Part of a small language model's weights.
Size: 14 layers, width 64, 3 heads of 32, vocabulary 8192, 1.83M parameters.
Architecture: RMSNorm before each block, no biases in attention or MLP, embeddings untied during training, some layers without attention.
Training: a variant of Muon for these matrices, 100M tokens, 6237 steps.
Each number is 128 + 24 x the weight over its row's rms, rounded and kept within 0 to 255. Layers, rows and columns count from 0. Numbers have three digits each. The size before them is the row's rms in percent of the matrix's.

# up: layer 3 MLP up, 256x64, rms 0.284, rows 84-255, columns 32-63
# down: layer 3 MLP down (transposed), 256x64, rms 0.127, rows 84-255, columns 32-63
up84 105:152138116111090080159095120118177120132094124145136132144188098141119118153140156160141136151131
down84 117:100129134131148186108178113145079131120141129131109138101087161111116126152126095085105125139125
up85 105:112093142119129126084114105149114134130087087116139155173146099126108115144126069116127126142119
down85 109:111168142167176116147148161144137127119128156146140093079137121152144151151133171145141129148142
up86 094:119144123120124153121141127113084139121047156142108119163161146094132118114136129147125136141149
down86 097:143091150124110106147141211142141109099148133108108120119129154103101135163159138119156104118097
up87 107:120121093083075107145122146108137101097109135131130126155175168126124161149119142155157133087135
down87 100:149109148168121126113139129128121149144111143134140190069080092123137115106101104136100113155115
up88 103:141131163117088144142091119131096097100042081148122153116151118095129125128109137127121165127132
down88 095:097144100134129142117164122150142134160184176121145104148114085181143099127131124129146082149118
up89 107:118083125133111084134142140128107089125097121162169152136119101094160104103133148174105129121139
down89 108:109126119126145189137124126124124162117152135098127108137139157174087136128125109090165115127083
up90 086:134120125107126087126112151152134101119138113142184112094129124143132075147094122149163144132079
down90 088:111127169143141153108174104153109096147093139134144136140166148135106143138172125115144088145116
up91 119:147125105092098111129165116114109101162080122147127142110193167140142128140114141107143109144149
down91 110:103136166153110114142096142147125147121202135114133114168100060134122118111159125171144134109117
up92 100:134098116170137141100126128099099112139124123127128132111145103141139102123119129155157067115147
down92 097:144140116127145156167148142126126131120115102130163113149122088114139106101151124096093144109141
up93 071:145089146157103108122120126102136105163119161140096134081146178104096120160069152098129126132137
down93 085:126112184102145138140171097124097065120077154146077123150135143075106125136126113140122132128129
up94 110:144152125128107138147110131103147135136093131144125120152180152123191115085106140093138149140111
down94 102:125109158126112131075116119148088096142134116125119117142133088151103131166140176183159134145163
up95 081:150141172126105118114134083110150136115159119133099138102073114100110127133181110123094143123150
down95 083:139165187091134101128097141141097107132155130107130083104147120127176123165149118133144107147166
up96 091:140096119124131152115105157184087159082139135133155119163135155126167123114116118121116146099110
down96 099:100172102129151141126121168160147144170102144102111111131114088143114162142132147113118118140146
up97 112:071116134146096135109140122145094093139111132132129148171150131146110091137142163133125187153100
down97 106:171142166110178112121117120124157129097132119114129116104111131112119192155131123133168089149159
up98 106:122084105131103121193119124139057164156088123115097102111125123127137115118134124121109116140139
down98 099:133152126183169127103156144103166089093139123141120112140139124156121168164106133156121130145142
up99 106:126117149171110158148155116143099131095090100152094124135184117124137114121141165131150093133135
down99 104:154135101078139115132123148122141090156153149115116122128079120126121109129122101119092161121143
up100 109:128131115169123123138159103151147188124128165087159138107168137093127124118124141148138123115116
down100 111:113180143114064131147114141131136077119091102141134149167109118158140163153135115138152115156158
up101 121:199152127105121139147145126168124135091118162116143135115150156121108092137116132133164145134104
down101 103:096080139146098124128091121114114093173110101125156120171092141155132157123102132122158115078129
up102 116:088145135100118140139166126120117088135146135161167140091130116152140116166126157126118083151115
down102 111:129085134134124123147124153171111133133099119094093130177124102135121129105161140160147156142128
up103 094:107086125118119123147189137146168165162134126133145133130131130135156129125154132080105110170103
down103 109:140155129112118114110061130108098094090124116125085147127142142118114126128100114127160133101168
up104 108:147135110162101116149113121098152100117085140148123124162123112142110128144120120102154126168136
down104 106:094130138096179144133164108140130130162144123104124115096122147122134145134118157121111145095116
up105 112:121131140106079127135121147094129086148120131129114115141126144164168115131089148076148145127186
down105 114:158119132111186140136118118162127164085111115121144137122094109089082137118130104177091126114091
up106 098:120122162122147166147110167105115116125142129108131077100110120183130106119159109146087126114121
down106 098:110116123128138141159123119116118141181133101118115163148144093112168168157107147174175128145125
up107 101:152190179104152113148127109104140098145125172144135114141119148162153151079128111131156101141187
down107 100:106067079136111121124128142140091167103139113145158109131127119133119135136169137136118162127068
up108 087:136136132136140131167139137171121114153160143134122121149147164168133144099118129110152114154152
down108 097:113110120100106112093105135105117124100104115129111142095143097101136106141129107154103154103106
up109 107:114103125122115154123173131116117112082141113123118119121100147079108161166152149149105125138110
down109 092:132133122146145116156105138131136106180145145132120135109133121160125106076127113122155106125154
up110 100:130096129086161135126113163120128156128145153122141154119124081114124162143120137169098130084111
down110 096:139137126150104120136121143135155146122080102117133173115159162120127128126153177123141125093093
up111 119:155179149084152148112092150127152148130144140117122152156129161155121134139114139089162104121152
down111 112:139100090141136109137135109104127131164154135118146119090090123120149136109110123161082153146096
up112 091:167110083131153109093143144143110160113121150118173103156193170090125154117125124146135110122135
down112 093:079140156154116142192137108121135124121115155087119134126087128128125184133136119121106119116113
up113 100:059133139115133106147115117177090119118145134145136103144118156105137105124103147122150155135159
down113 102:175112143122132150116119106118130138138115120128150181121127082144150167132126114152097110133106
up114 102:103101163102134106118125147203151154133179162112151142120123142126150139128154102172139116156107
down114 104:161165124132123160091138119054077109133143133157112129137130129144114100128106160113131162098163
up115 100:132125153098118107097137114122162134154107157142136117155182132135110105076142095158155158134125
down115 105:120092110151193150159146142135133113082154104156112143119125127115129150151107153092070102137088
up116 097:121096123115138099096138118155088174118076099095144137152197116142132138100148118137113125153135
down116 107:126180119166150180119110130103156099148186152150126113097110145127118136147088133085139112121132
up117 110:115129192097177123101160142127132125137125149135138131158112156105116139131151130159127093138143
down117 106:098114105107088114155125132161115109155127129123114132087153120158131115092112153149146184120136
up118 113:126122135143072130114108124173145091156165185113155145133127086121147102100138077143144132113090
down118 100:163136152139162130163148105106143153113086089177115132129164142142126168151107156138118138143188
up119 112:128116121158110079102151176146119084098114143143178125105097151094142109124127154118081136189118
down119 089:169097164148173158163155160129133121114166123116123080166111125143076107134135179106134141093141
up120 094:124170121166148119122115146051131139165090101156116140129098134101132134090151149094162142152114
down120 092:136173110155137158145144125114109136132111118109095096114076130189126125132154159120161150113092
up121 107:080099133124152118132144174131133130136131180140135112101155123164120152088156106121092127136103
down121 107:129133103148083133149130118113132129112091096116130123106137110099137119129107166163161153098134
up122 100:136120123087136137102100147081170093135148123100127115124086126156118162168081145116154122151139
down122 105:116114127155137120136152105177113146167104112142124126118166130069138077095147109166109150130112
up123 107:138138126121112123176141098168124108100108127139164117107154136077144142109117162146134110161159
down123 105:114118123114149129084109156089113159158122131093110123157133108178115141155138098099144155116104
up124 102:142162161070144106167127109113107073181149146099126138094097114136153133130113121161123103100173
down124 092:116121097154151139097154126127139179097111134132163116151150105148112137143151109135168131151073
up125 117:079182148090107134159123126151077112130126118116130097102124139142123116159128145139085144144128
down125 109:197067103137137126124126116097165108136138142153104160136105068138127126116150115156143120106139
up126 090:084136097143101098113159164143098094160112139167142148119133103089143134125094170149082120159130
down126 094:168158145106155172102123132135133105092117130096094132179131136160151139128111110116166096108137
up127 099:131144068144123129128100123151157130128152119110107133140184149123127090114076118079121139171126
down127 106:132109180130114128131112140126102144154104124141145121094088135104164157125161118192133112105140
up128 097:135138116163085116095114141134127128141134163099141091159158174180146135107103136116161161143124
down128 094:125081151117129141124143125100126109102128113171155163118080109102134108130152127171086134172095
up129 098:131053129162119119104160137132109134102162124149124117160125110142149090160136135111095121133116
down129 108:139162118131146161123100120125168104169068114130174118124160110122137176102091132131196134105119
up130 109:124153149102146168091120147107141126135099097130122127178156173127150132089124092072154144121152
down130 103:159112096176130128175125125131157133099139149108145120101096104129135143155142176146111121124119
up131 098:127118169159112094104117133091106092083148119145098131123152154119104153115143088113108112093128
down131 095:109168136129159134114106122143113106159176148066122107170127108139109138131081184167082124127122
up132 095:102099152125122114139145110133102122162118148130142147102197124108144155133156163097120128143112
down132 096:121135110152135115090129133120141133097145123122120096176066118112119109148104132133162154120159
up133 087:104098154156115094126147134089129143111116099127138145098133109105097093150130124157110079104103
down133 091:108156144131108129118163150104163110136127111108111108121137108131125091131122132101116144068115
up134 108:140145163130116111144150152153113147111123130133126123139166159096131108137139112163117122162152
down134 108:100143107118132168153122121088145108155112154131122169159103105137128140140078144103145131111124
up135 095:139131115118051113093085112117091128116091178121128133134140149152134145182082149094149123126123
down135 098:109139170119154099186125130135137117123109086145113161157131094104114146098173124111130133141152
up136 106:148171110161120126112133134168151119105119125106096127114131144096137074119110145075098186157131
down136 094:121102171147137126184163127141105100106134141134126141107080085122122144117151146162095133153116
up137 090:112103108117140130102149128108134083096134092074118101140099201115127124144117116133170104124139
down137 097:138115122112142120125129118146133157162106162141113100086174125187138094131124114149093149150118
up138 099:128085087154091136140170135176147146137146108131120172119177089131114112136139156124112124119106
down138 104:130145166106147128128083096067095116117130129103130099118083141154148108121092115132150138126122
up139 101:115157097117136130114159088104170107142150166145132160108106148113084114139141089152170098116128
down139 103:141117139159114142124121118147090149125161107127164076151162121156169138103142168128141102153128
up140 084:120087132155088143115131085104093150132138188126133127088160082139121119137089153159135128133123
down140 094:139131142133136127163095131119124154142094121097155091140157124130148115102067161145135152129177
up141 084:157168155135159078162117145128094152121155108131118172165112162126131142106130115086150158143129
down141 096:119119120121125118100145128107156108164114154129134087067147073100162129146141117160143108133170
up142 094:153151129154123145164132104164118153133131159128070078131125139206133118109098115139146115106108
down142 104:102125141118091080121137128167122138121135139116148145127086127126121187136130133179103094168138
up143 108:121142098138152151151171107152147132140150154131170149098130072116110153163118129159115108130087
down143 109:133106165132101108120108141118092138082111096119114128154118142144134098105143141098160148145140
up144 083:111103163145072088118142119125123094107092116092098084107102140144139132131142151164114144136126
down144 093:117148116091116138134131153133133127138130123140110145104150098135103135170104154095147164169148
up145 104:122157146102110155142149101128127096145114139128104160112121119143145140162111146190137156134142
down145 108:134117137117109134104107147144135161096108109136158142175121122113112092094128092068120100120136
up146 110:108110099115125165134111130169149156137148123106160118140181083166114095153152114122138098162078
down146 105:115148155155076112151127100089119114116164152141090125105079142128132125091090137139105124104143
up147 104:129060143169113128137160100141121148111146133168122164159113161098118121130127144110137106172109
down147 111:125150106122157120111133098107160105117142108089125098150135064135114184130129126131112171087170
up148 098:113092145109146170112145133129119159141100128113107128106077144114108094134149144147124117146104
down148 090:148146106122115136139161161136147132096117121137115123093104146154094090108137161107117149129119
up149 077:110153147128140099117094146115119108128123131117151102105067168112155115108141143141122154175124
down149 089:167129103151120149123109120127124157101103104104139187120173136117122155182113140113189100151095
up150 085:166164092105128131128106139118157131141151141127128105098102058138095118135102129097168149137112
down150 092:112109152137162138092158061101070096141120133112064132147121153121100139134127118134091152161113
up151 108:134162101141131109170161091118157071145101088149124119124110078115126124133136131131130141138142
down151 114:139094172137138125070101169141109176131147139129110141131157179133153148124134128129137098102116
up152 096:144110103139118113158158141145156099129105155128131147151208150138148100141133091095132108158128
down152 100:106155176121140130125116121090120161158126113103149132102115110126130184123119143164141140138164
up153 106:113106140176104146134103183115120137136104168141112144138137125104094131123121134137158120133124
down153 106:146119095105132134125153127124128128136136110099166105110121149124132125127114120084113165088127
up154 106:100050139107092079109105156127096148100122106106132135150142123097123119142110127106099150164110
down154 100:143203138139141122154166124127135096146158102145103088101113132153094139136157145116133108119130
up155 107:106124134111094136126106128168121141095160157132143131149154132195138114156130112077126123134146
down155 091:154105109115179102139157136102115127165127085095104130120092091082132122102114123155121133127120
up156 096:159148110144126145115144086142116146153096145162140145135144101143116091139188152130156140136098
down156 092:113112117123127143106126124108099121158128141087149145150133136163137155183057113113144107094152
up157 106:139100143111130125125094149179099176141117133086111118122182143133137135109139104134149149116151
down157 096:155158137139144152139130124048128084103124118102152153116092103116146125131135142117123094118092
up158 096:129128119067150115103107151116144145121132128137176161145128128091125119124075117140122125174144
down158 100:141176121142106117126155103128128107099129140142121119114120108146138156161185139111176134112107
up159 079:108117088151110123093147116167121143156118134144146114093165144167145094168068125094108145164143
down159 084:128151180119162135160166130120166131149145103139105100138114149169153131127109068131160113167153
up160 106:110138096124119141139101118138092100095116081160109111154149146129114141152155094137085120120143
down160 097:126127152137107133121134140111105133144161152108131128145152126151164200136101184176175115132112
up161 102:113165103135122119169056159107141098151177115095117121126086124117154130110152150136141147118141
down161 091:151112114138140112116129124113097152086084128127127147100135108153132144118123098116145110145084
up162 094:114130130198104138098116101149135140122130135122146158138111128161119158146188159154118105105122
down162 100:142140160095155080161117141112131104130128124125117115110140132097119111166076124122139152152141
up163 098:134132145066123141142148118073102091094122102111130154122102133149124161182147101125153109151126
down163 100:127125108191121140126112124182151155170135149108155134152192146117118087102105155109119160137120
up164 106:121166135133111124121139122104162135138153151098147144124157092084153127099148162114110150128137
down164 106:148132134164115142159095152159138142148097137122104128138153128143101123168130132150168130115129
up165 071:173141148134143144150106099084103132135118120119153110108143169150147129160092157095121164122130
down165 078:123115150114119160140105103117115108160078085109151138176142162140161097137136096102158179151117
up166 086:175164128139132131126118102110122144093109106102090137121148169129146100139082146052143136109169
down166 092:083115152115097140155146111111131101122149108145118154127123066132117107114175131144152136146117
up167 115:099102184139133137135114120177094129114113136113151124147114170122119146086162088128140138160083
down167 105:142152135122140130130098134099134138083159104111071148161128113118139158127094164131115138102191
up168 069:152103130125148127141105091153127120157097157112118134074108114109146141123168109127130176134095
down168 086:124137110118097154130124134117150097128105165115131126098095131131170133137151099121127182172129
up169 108:155158101188106104120090153151146160127112134122128125176126132125144143109095131132107105109163
down169 108:114118168117162135120129111087116102162133099128125097111122112122088145149169103148155141136131
up170 122:090164137139094121143105110119104109139146152122100101112117087101130106125120167145121178160125
down170 101:173103120116149167142123117116132154100109082155130148140129118145102157140117124111150087144122
up171 107:108087161147113134112123159147091182143164153093110136088131112116151120141124137165093093109094
down171 099:158136160139133138127141143129166167141110132115091120123093114199123108109128138132112105105090
up172 093:138121166122137123113109212093166114132120135110142135126136172107108154136143112103136113128134
down172 090:154172084151104132092152124105141155096118124102151146113104158125120116144138136112133127091163
up173 111:108129127118129131176169134107110116105180110133128120144105134153149097086150137134112164142117
down173 107:148146176134136144118119111144134119150098143114103113116147076100126166109149122152119095164145
up174 096:133156175119163136121093127112178167149120126105121122124133102109114132109131105122170124140111
down174 109:114106095156108123140151115112106073126130141151123112097138128125140119158118153142068123117129
up175 107:128132138158132072114098107174082118134111132089101081145163164108117153121125133132125139118130
down175 098:117114086137128172124169150091153123112123104143167162122073090115099115122107127146130137134119
up176 087:107122149127065116124082106098136141108109132124139081130165127098135134140103116123134146117191
down176 095:131159136131138142152139099141176113139103122111158121145124103144116119167115124122129141124116
up177 098:091110129112162115138110130166093121127136183136167133136149115092146106111111122083108107100116
down177 101:112127138133092186131166171114133121106133118126106141170127128139086134126137112155172121123126
up178 076:137116106165128157125119085115100085157136144091094137132132136098120096153129141123150119146143
down178 089:139137108127159124164103117132118070196149114115115149165141127124146096133127185107136111161159
up179 091:166131121085129106103137129112169180139152084136123157122173124141118106140114109117122147155093
down179 102:082107125181086127139109137140090140131107146144120126127087138136123122096120154134112099118130
up180 113:120091167111152159122116106153087120129172099106131153119131126121109125135134080090140097156108
down180 104:138193118096129108147173145136169109133097135136126135146117144145153114141142183181120150123161
up181 104:086149119107081116136150108104092090135127095173131144134157122143147113148129167130058125101130
down181 092:185114155175154135148131152163123181122145138084124147132120079119104126115114120150186097145138
up182 112:091119145152108129141088128100120112111147087167095102150156168128126101120114124124126168129128
down182 094:131093120082152147147155147128114124139118106081175124159126091125126151124127161142118086108117
up183 106:126142104129083132124137135133139078150114167113154134104147120112132161146115146145127115115111
down183 098:118151156133146108135141130109118081129148078164127130169146106101139122116154116116159129137156
up184 104:119121076164114103123142132101170124137099154158127170136114119138082113121108114113123151172123
down184 104:144145158076152138160126123122104116160155124095102142114127119129175136128135166160133104120087
up185 114:101107153095119075127112150111119083090126149098143135141104101139140136105160101143081106152114
down185 097:144136150143170138121138122123118164170167096133123104111142155099122128137078150162178126110142
up186 094:132060131162087128122098128122116137072163112138124134154109128160123163144110110147129112127117
down186 093:117135133121146119119201142107119071180104159120124114115156119094141116120130182123152109145150
up187 109:123135129127099126142138114109113113059128121120139110171087133138152129117134150128128106135153
down187 105:164096125157159114133115150167129128168132144140131125082166106132090097131111110120138140145095
up188 099:153157175093100130176175122128113121154140120113106144125114105126126111083161101158115122085139
down188 103:103107082114150152098095145160138141104118135134161122140118159144149119186068127107133143173114
up189 086:101116120149111136145083145115102110151093111117125104144101142117154099144180123121125095112120
down189 090:095136112117149165134150122119164131159132101148127167132117113121109151144109122151155134113125
up190 094:166109158086177078123157125137093122098109106126106147147099147107166123106133117146116094132110
down190 102:087136104143081164132116135124145140127086139077151088115120095106104127143122155102156166120141
up191 080:137053138116141094112122155128152114146099109142129114126067140137151132144140124114127132164099
down191 084:168140127133116155124125113147144121101112089116137164103110136132110117121156118156113179152098
up192 102:130154146083147127107097155094128096098105110105127056169108139141133124120115140122117087129129
down192 099:094102119171108127159131121141130139137149155156119193122170123128117122148151130090132180131115
up193 104:128170146101118115109112111125130117149061146132113109100139120175159122119162129101162130125156
down193 104:122134091156130124156166158139135128124160136119156137145131143063104136138110090149123145128110
up194 094:110118165126132108117148159080137147130106114133157167093102112139119137108162137173155115151132
down194 100:147163101143099131117121102207130108134136138100100124144155156126109125159103130127119140098091
up195 093:095146104099142109158112106123144126120113173115176128119119086162110113126163136138118116154136
down195 099:135088178131142139120154118167123141137170105158119125113142133152119151171146105118138140143124
up196 111:133117159151072160163166154114073118131170129139148116098120081098121090096176129189158117138118
down196 108:128104114103135099123103094138138140127136090105126113155125147139141152100080104112089131114141
up197 103:128073114097140080111142098136122109139095158147171110120121126125110119103134113110102141130072
down197 097:150136073131183149156154159126169157079137112145108116163143092125100130117087149093121147114145
up198 098:114138150078139150114130101127114100126165108154185125113151127137111145142111186112103117124112
down198 103:132106132159133109147138144128110162131109155141090147123116107149095113101160096140144133131118
up199 093:140125105090099113118134125148103138134141152086152126136163120109108163078131115173125158132105
down199 106:121141130144130135138092131098152143123116088174115138126157128101115081150093153087117100126138
up200 099:064097128120157124114148090132158134117142143163177142116142131135126156131122138150117094141150
down200 095:122155139080126141130092142128130145151116144099145146162132105111126162128109155137154162135104
up201 090:175115124143098148146086131125149135121138145133074124125129140116124150059089133127147115158152
down201 089:116070140116125165115124115074145140127143108109070139141168142148128112065143120132133101135102
up202 087:121128091096137100122108148082124169148108107132137148134119096140109121160156107116102105140165
down202 096:139123145133135150145149127169156084106131181135121100107129111098132133136099104129168156129115
up203 097:137107133100133135114087150156113124138128107130115119095150135101160177134106141146110111119078
down203 098:134129149170116105148151150162147143087160140115111152164144124182119130126141164104136120097128
up204 112:071150161125106127128137095141121106112128117148154077146133144107097116112155153128127092142124
down204 102:138088101108131116127113160124125122140110139138129170119094113149143187119138125161152159103118
up205 100:107109192101084075125166082156118112132154119140145148131075114153096112138126115152124108131155
down205 100:154129093142144160115096156127134142138091118095154107123191129117140134123143162101153127122099
up206 076:075127147163090122157086151118144133116100147183085108128124139135112160127096113148143144148123
down206 090:124137144130116154116181128127175135121094103143098133175136106130124138183120119120129107158111
up207 099:133167083114069072146136110123166112144135146142107073149164118139126128107139111083128133127100
down207 105:106109148148139159109156147189097130135108137128123143120125129157133142146131166173142100148153
up208 105:123148165104117137161126168152081075100108095135145115113157126110122148160117130120099102157123
down208 103:117071099132176106103101132101145155150130165158115148134113116140173135084141141167144125114146
up209 106:094136092122135118121140114145069102119154105133157148149108114068114106142192106144096110139093
down209 097:138146159132111147117105141126189161122110116110102105124158129205112140132092122140166152140142
up210 095:140190165116155134125145087179177119148155138141128124108132126149106110090126152118125130112107
down210 107:123121088141090112127132165074106159124096164153128144133144145118109138143128124129126113158125
up211 078:146101152132156136088118091096089123136091118133120132107125143094158157126111151093127108129164
down211 086:111141142176169099142094082140164143177117137152145127149140107122131162100147090120155147091153
up212 105:121087114130109142097150126087115144133162144131144132122129102185089105139142114128140129156068
down212 105:150160143126082074152128122172111148140161114116169139123074146108151149127146112140128112136149
up213 090:106143137158096136134096119145086114144177111151144076150102099148120121114113168139149114136100
down213 093:171126071142100157141179100095116134108094109108139155141141134121151137133121126135137107114112
up214 085:105159116123118128112129137134157148137113166138134133154074160128114075126125105134189113141125
down214 094:066126099110121158164114098145085140113122089121138139128143108163103122136132163143102126142105
up215 086:121087133145168118090117139101146136126105105147128112123093154116110125100118114115148133138141
down215 103:134099146080127125126125124157155150122140153108140129125107147168096145152096141138149084108108
up216 104:121122138120116132144112144093156122134121153135145184136148052184118148128119129133165124133085
down216 110:138140079134103085090164105161112123136140136108127085114109213077143127135126129150081133088151
up217 084:096168162140163091133158128131134107166139086094102111084119143092172110102150172137142114117115
down217 094:123109124134116082151125137121132163132102140128111180116150177127154162140089120114167090118106
up218 110:086124162148128110152103156136146098149111124153145100151124119136157147110112163120123150136115
down218 108:166115077084148144117177111136110124109138135126096125093133116116108135144148093149163150099122
up219 087:104119121122123130114119141080126131129106132199108100123074087096146139120131158190144114172127
down219 097:152208162129114146142149085154139149120127115168156114105150136161122128158138136106140135095151
up220 115:140166172088144117104111118110117095118147082106131066121134147122126099103117137096105135132160
down220 106:139132130101150159132105168181152124129127189160148181163120105126109145145154113101141129146126
up221 102:201127144100143132125166112137109143085130130114091114133139128131112135125138102104088116065163
down221 106:076155121139099122161092124136150101109135118146131120140161126113111141143130152178145123165112
up222 081:164105130079116179131079146132150103147106113116169116104123149068160115109098156139110112138113
down222 094:144175130186137120122161102130145117099129124127078139167131125131138099127140079109179130133143
up223 105:130094123164121126110149105126084107132100133123105153119144147104102105138097132166165140143122
down223 110:140135145102140133147128128140169136122144124130141128131116104169134140101155131058093082116114
up224 097:137151127165121124082138157159171120121157109107106094134114115174174128086145120105151125133122
down224 100:097107132119160109117154124149113153126103156118136128105135122150143191132094152177108097124105
up225 105:155107130127155156095092135134138139092113150088162115139141103133128131146094106143175147158117
down225 100:108121112117128094186172139118138125148142136166099117135133141102139112098148163135089104115149
up226 107:122144131109132129166112125120157139125123129113086138125166125188163084131115116055161126122128
down226 105:144157139134125135076129138128126153161114125120147127116084163120079173146133128184096112142126
up227 082:128117115106094127075111132153136129092154141089106130104067149119178133128115197138090121130151
down227 092:119103195106154120124119110131132133103110147130095149089105121118130148101133127132127147140135
up228 101:089104111101139088120098141118168124161090112142146142141162128088114092130099101146180159159121
down228 104:163145142170108167143168102158090129116166167114145132139113106168171154116160178121098087126123
up229 122:110134121117121110109139145132157089123176095119144134121112143141147112099153134156121137138110
down229 114:136100128128139142150130106122114183113113162152130142161146150095100122176112143112128152138170
up230 097:129071100101109112132126130148132150129108101170153200118144106082124124166091159132147129139139
down230 107:121197161130144148138107113143102109122108151129104053124114114166118119095132105138120128126123
up231 109:123109137065109128139121128143082113137112118093121165117150107108149153130118197118092136126091
down231 106:136133150185101091133152125129133116128160125126145108103134116129135089121148065153180091187154
up232 103:107100150111132117109098147137087121142103132108148143088131151106168147137130174144078102127132
down232 091:144150145142158135163140141125127097090143140126078151100121129103102123102100114132182175147138
up233 075:165101149150151165125127103154098125146132137108106127082082163167096155145083119135138133094134
down233 082:110106144110114125139076111139156131145135079149127135132099149173127124102109131140163190147098
up234 090:163121161098115121092147142145096118133125187107132132143133150138141159123141157137165118083115
down234 091:108110117167140161147115124114153114123106095098109127135109098123140110151131092162083126142138
up235 087:139145126175077102132133138112136141122133126131107106100114133105142082148121158136156122118110
down235 090:141121153102104114146102127111066130105136161111132112117126113123155117136130109158120107133088
up236 129:114133119085129183097107128118074123096114149125110149106138166109131157150144096166112130128096
down236 109:177109173128161089115153158142129141125138116143125130154117139097120140119136168117092100105152
up237 103:136150112087122127104091139138085123118095102109104111138150131086149142168088153152136153108144
down237 125:106124131158153134131170097106159142152128149148152138117101116159089110109157101102134116144122
up238 091:117146163135114135112157083134164129126144174128144157120101118135134102113156141159110113127084
down238 102:140153088145124146153142121145125130131099103164121119162173103137129190149120122115164145132152
up239 112:115150112101127120157097109137149089129125112115091088155126090114131141124117170167138131101139
down239 106:139100126126138139095150159137116125128122136139152136103115144141132130132157087132134142136093
up240 093:089114155129111138086158110121047117135133128155127113156115160123122112157146138110122127128131
down240 088:141155145142152157160120117150118141088159085121121138154117104111143119151092168148137132148148
up241 096:082113152115132128175119096153111110169161119118159103129139126143125081128132147097109206146118
down241 098:168155133145113136117095171101118138081102121147090142132111120108119161144136124137131095144133
up242 101:162101123121076114111145100116100124136132141140141186139152123119109103142134143095126104156113
down242 100:146144140131175128120128159128169119142124125081095117152154109134112122141136134132165104126161
up243 115:107120139105121167120146107142139159135147154087160149106165129197118132151147126123169105150101
down243 107:125128143125124119149116196108121115122107129153132104150131109068111135090142149175110133141151
up244 103:104133172143154138131115089108157159112170076131151138143111103117139136142134109146111155144096
down244 105:142145124125098109114148141183064104115123156125098120132123152164146126137130146105192104110153
up245 098:148135131136113147116080108126078120097076101129125090127143166123162129134128130147149142124199
down245 093:112129118164121129131114118124171125155147116177170167163122108165114120154099100110156135124140
up246 103:145125153075140121129088134155129144151135083161116149135113124122099094151162115130156149130105
down246 105:120111113164113140129170130115126108104114153097140125124138138094162167124081150134074132131129
up247 087:108122147125133168111145140093128133115124137139107087115100138162144130127123126129175138138123
down247 095:106118124104132148161085104128133155101118098126136096131140116132152144145152106172127170113131
up248 117:096119109117103113112140122111116109108126137149118133132114162105136153098138130076145137142139
down248 103:124111113115149146131120144122130131136090132129111155119152087130162110132055123155089126098139
up249 095:093092129160147111157128166109116085102150127111147123133135104132129161139139126125149081114123
down249 097:114121111107144160135149096121138150176108137135126137103092148131128110108091132118086111164122
up250 117:145143147092074150100118170129119074130167116141130165108118118147097118114138139102155132136140
down250 110:105129109157182124149147121148132147128122120102112084152179139124135154147090134183106112133138
up251 095:139139143151116143145124138143150114152112151127163105136154112147148098099120113110202148129120
down251 101:124135082126128107125131114105125152119154106134119142146116117141124161172154145099053116106130
up252 104:146138063140133108139151146123163109108142131130160127099084130144115101109136112098118150146119
down252 113:160094143109126172159179091145149146150124160115172121136117078143140132150143120196108103131151
up253 081:113118114100133108145130146075094145141089143152135130100117109164137133145145159140116150143131
down253 083:131157111173131135100139159107142135103127118109126135150117122142107119171147198130135159097114
up254 102:156128139108148070165150121112154136138150184154145172135119117124131148083114107085109127137132
down254 108:113121126137100131102129145128161107111116088093105110164160069112115103131115127156130152118136
up255 098:066122131074093129091121131150133163153124127111120153131112121117126122133118152136124132176133
down255 095:147138140173130146156143122146110094126125137155136105131197102116111154107156090162177143115097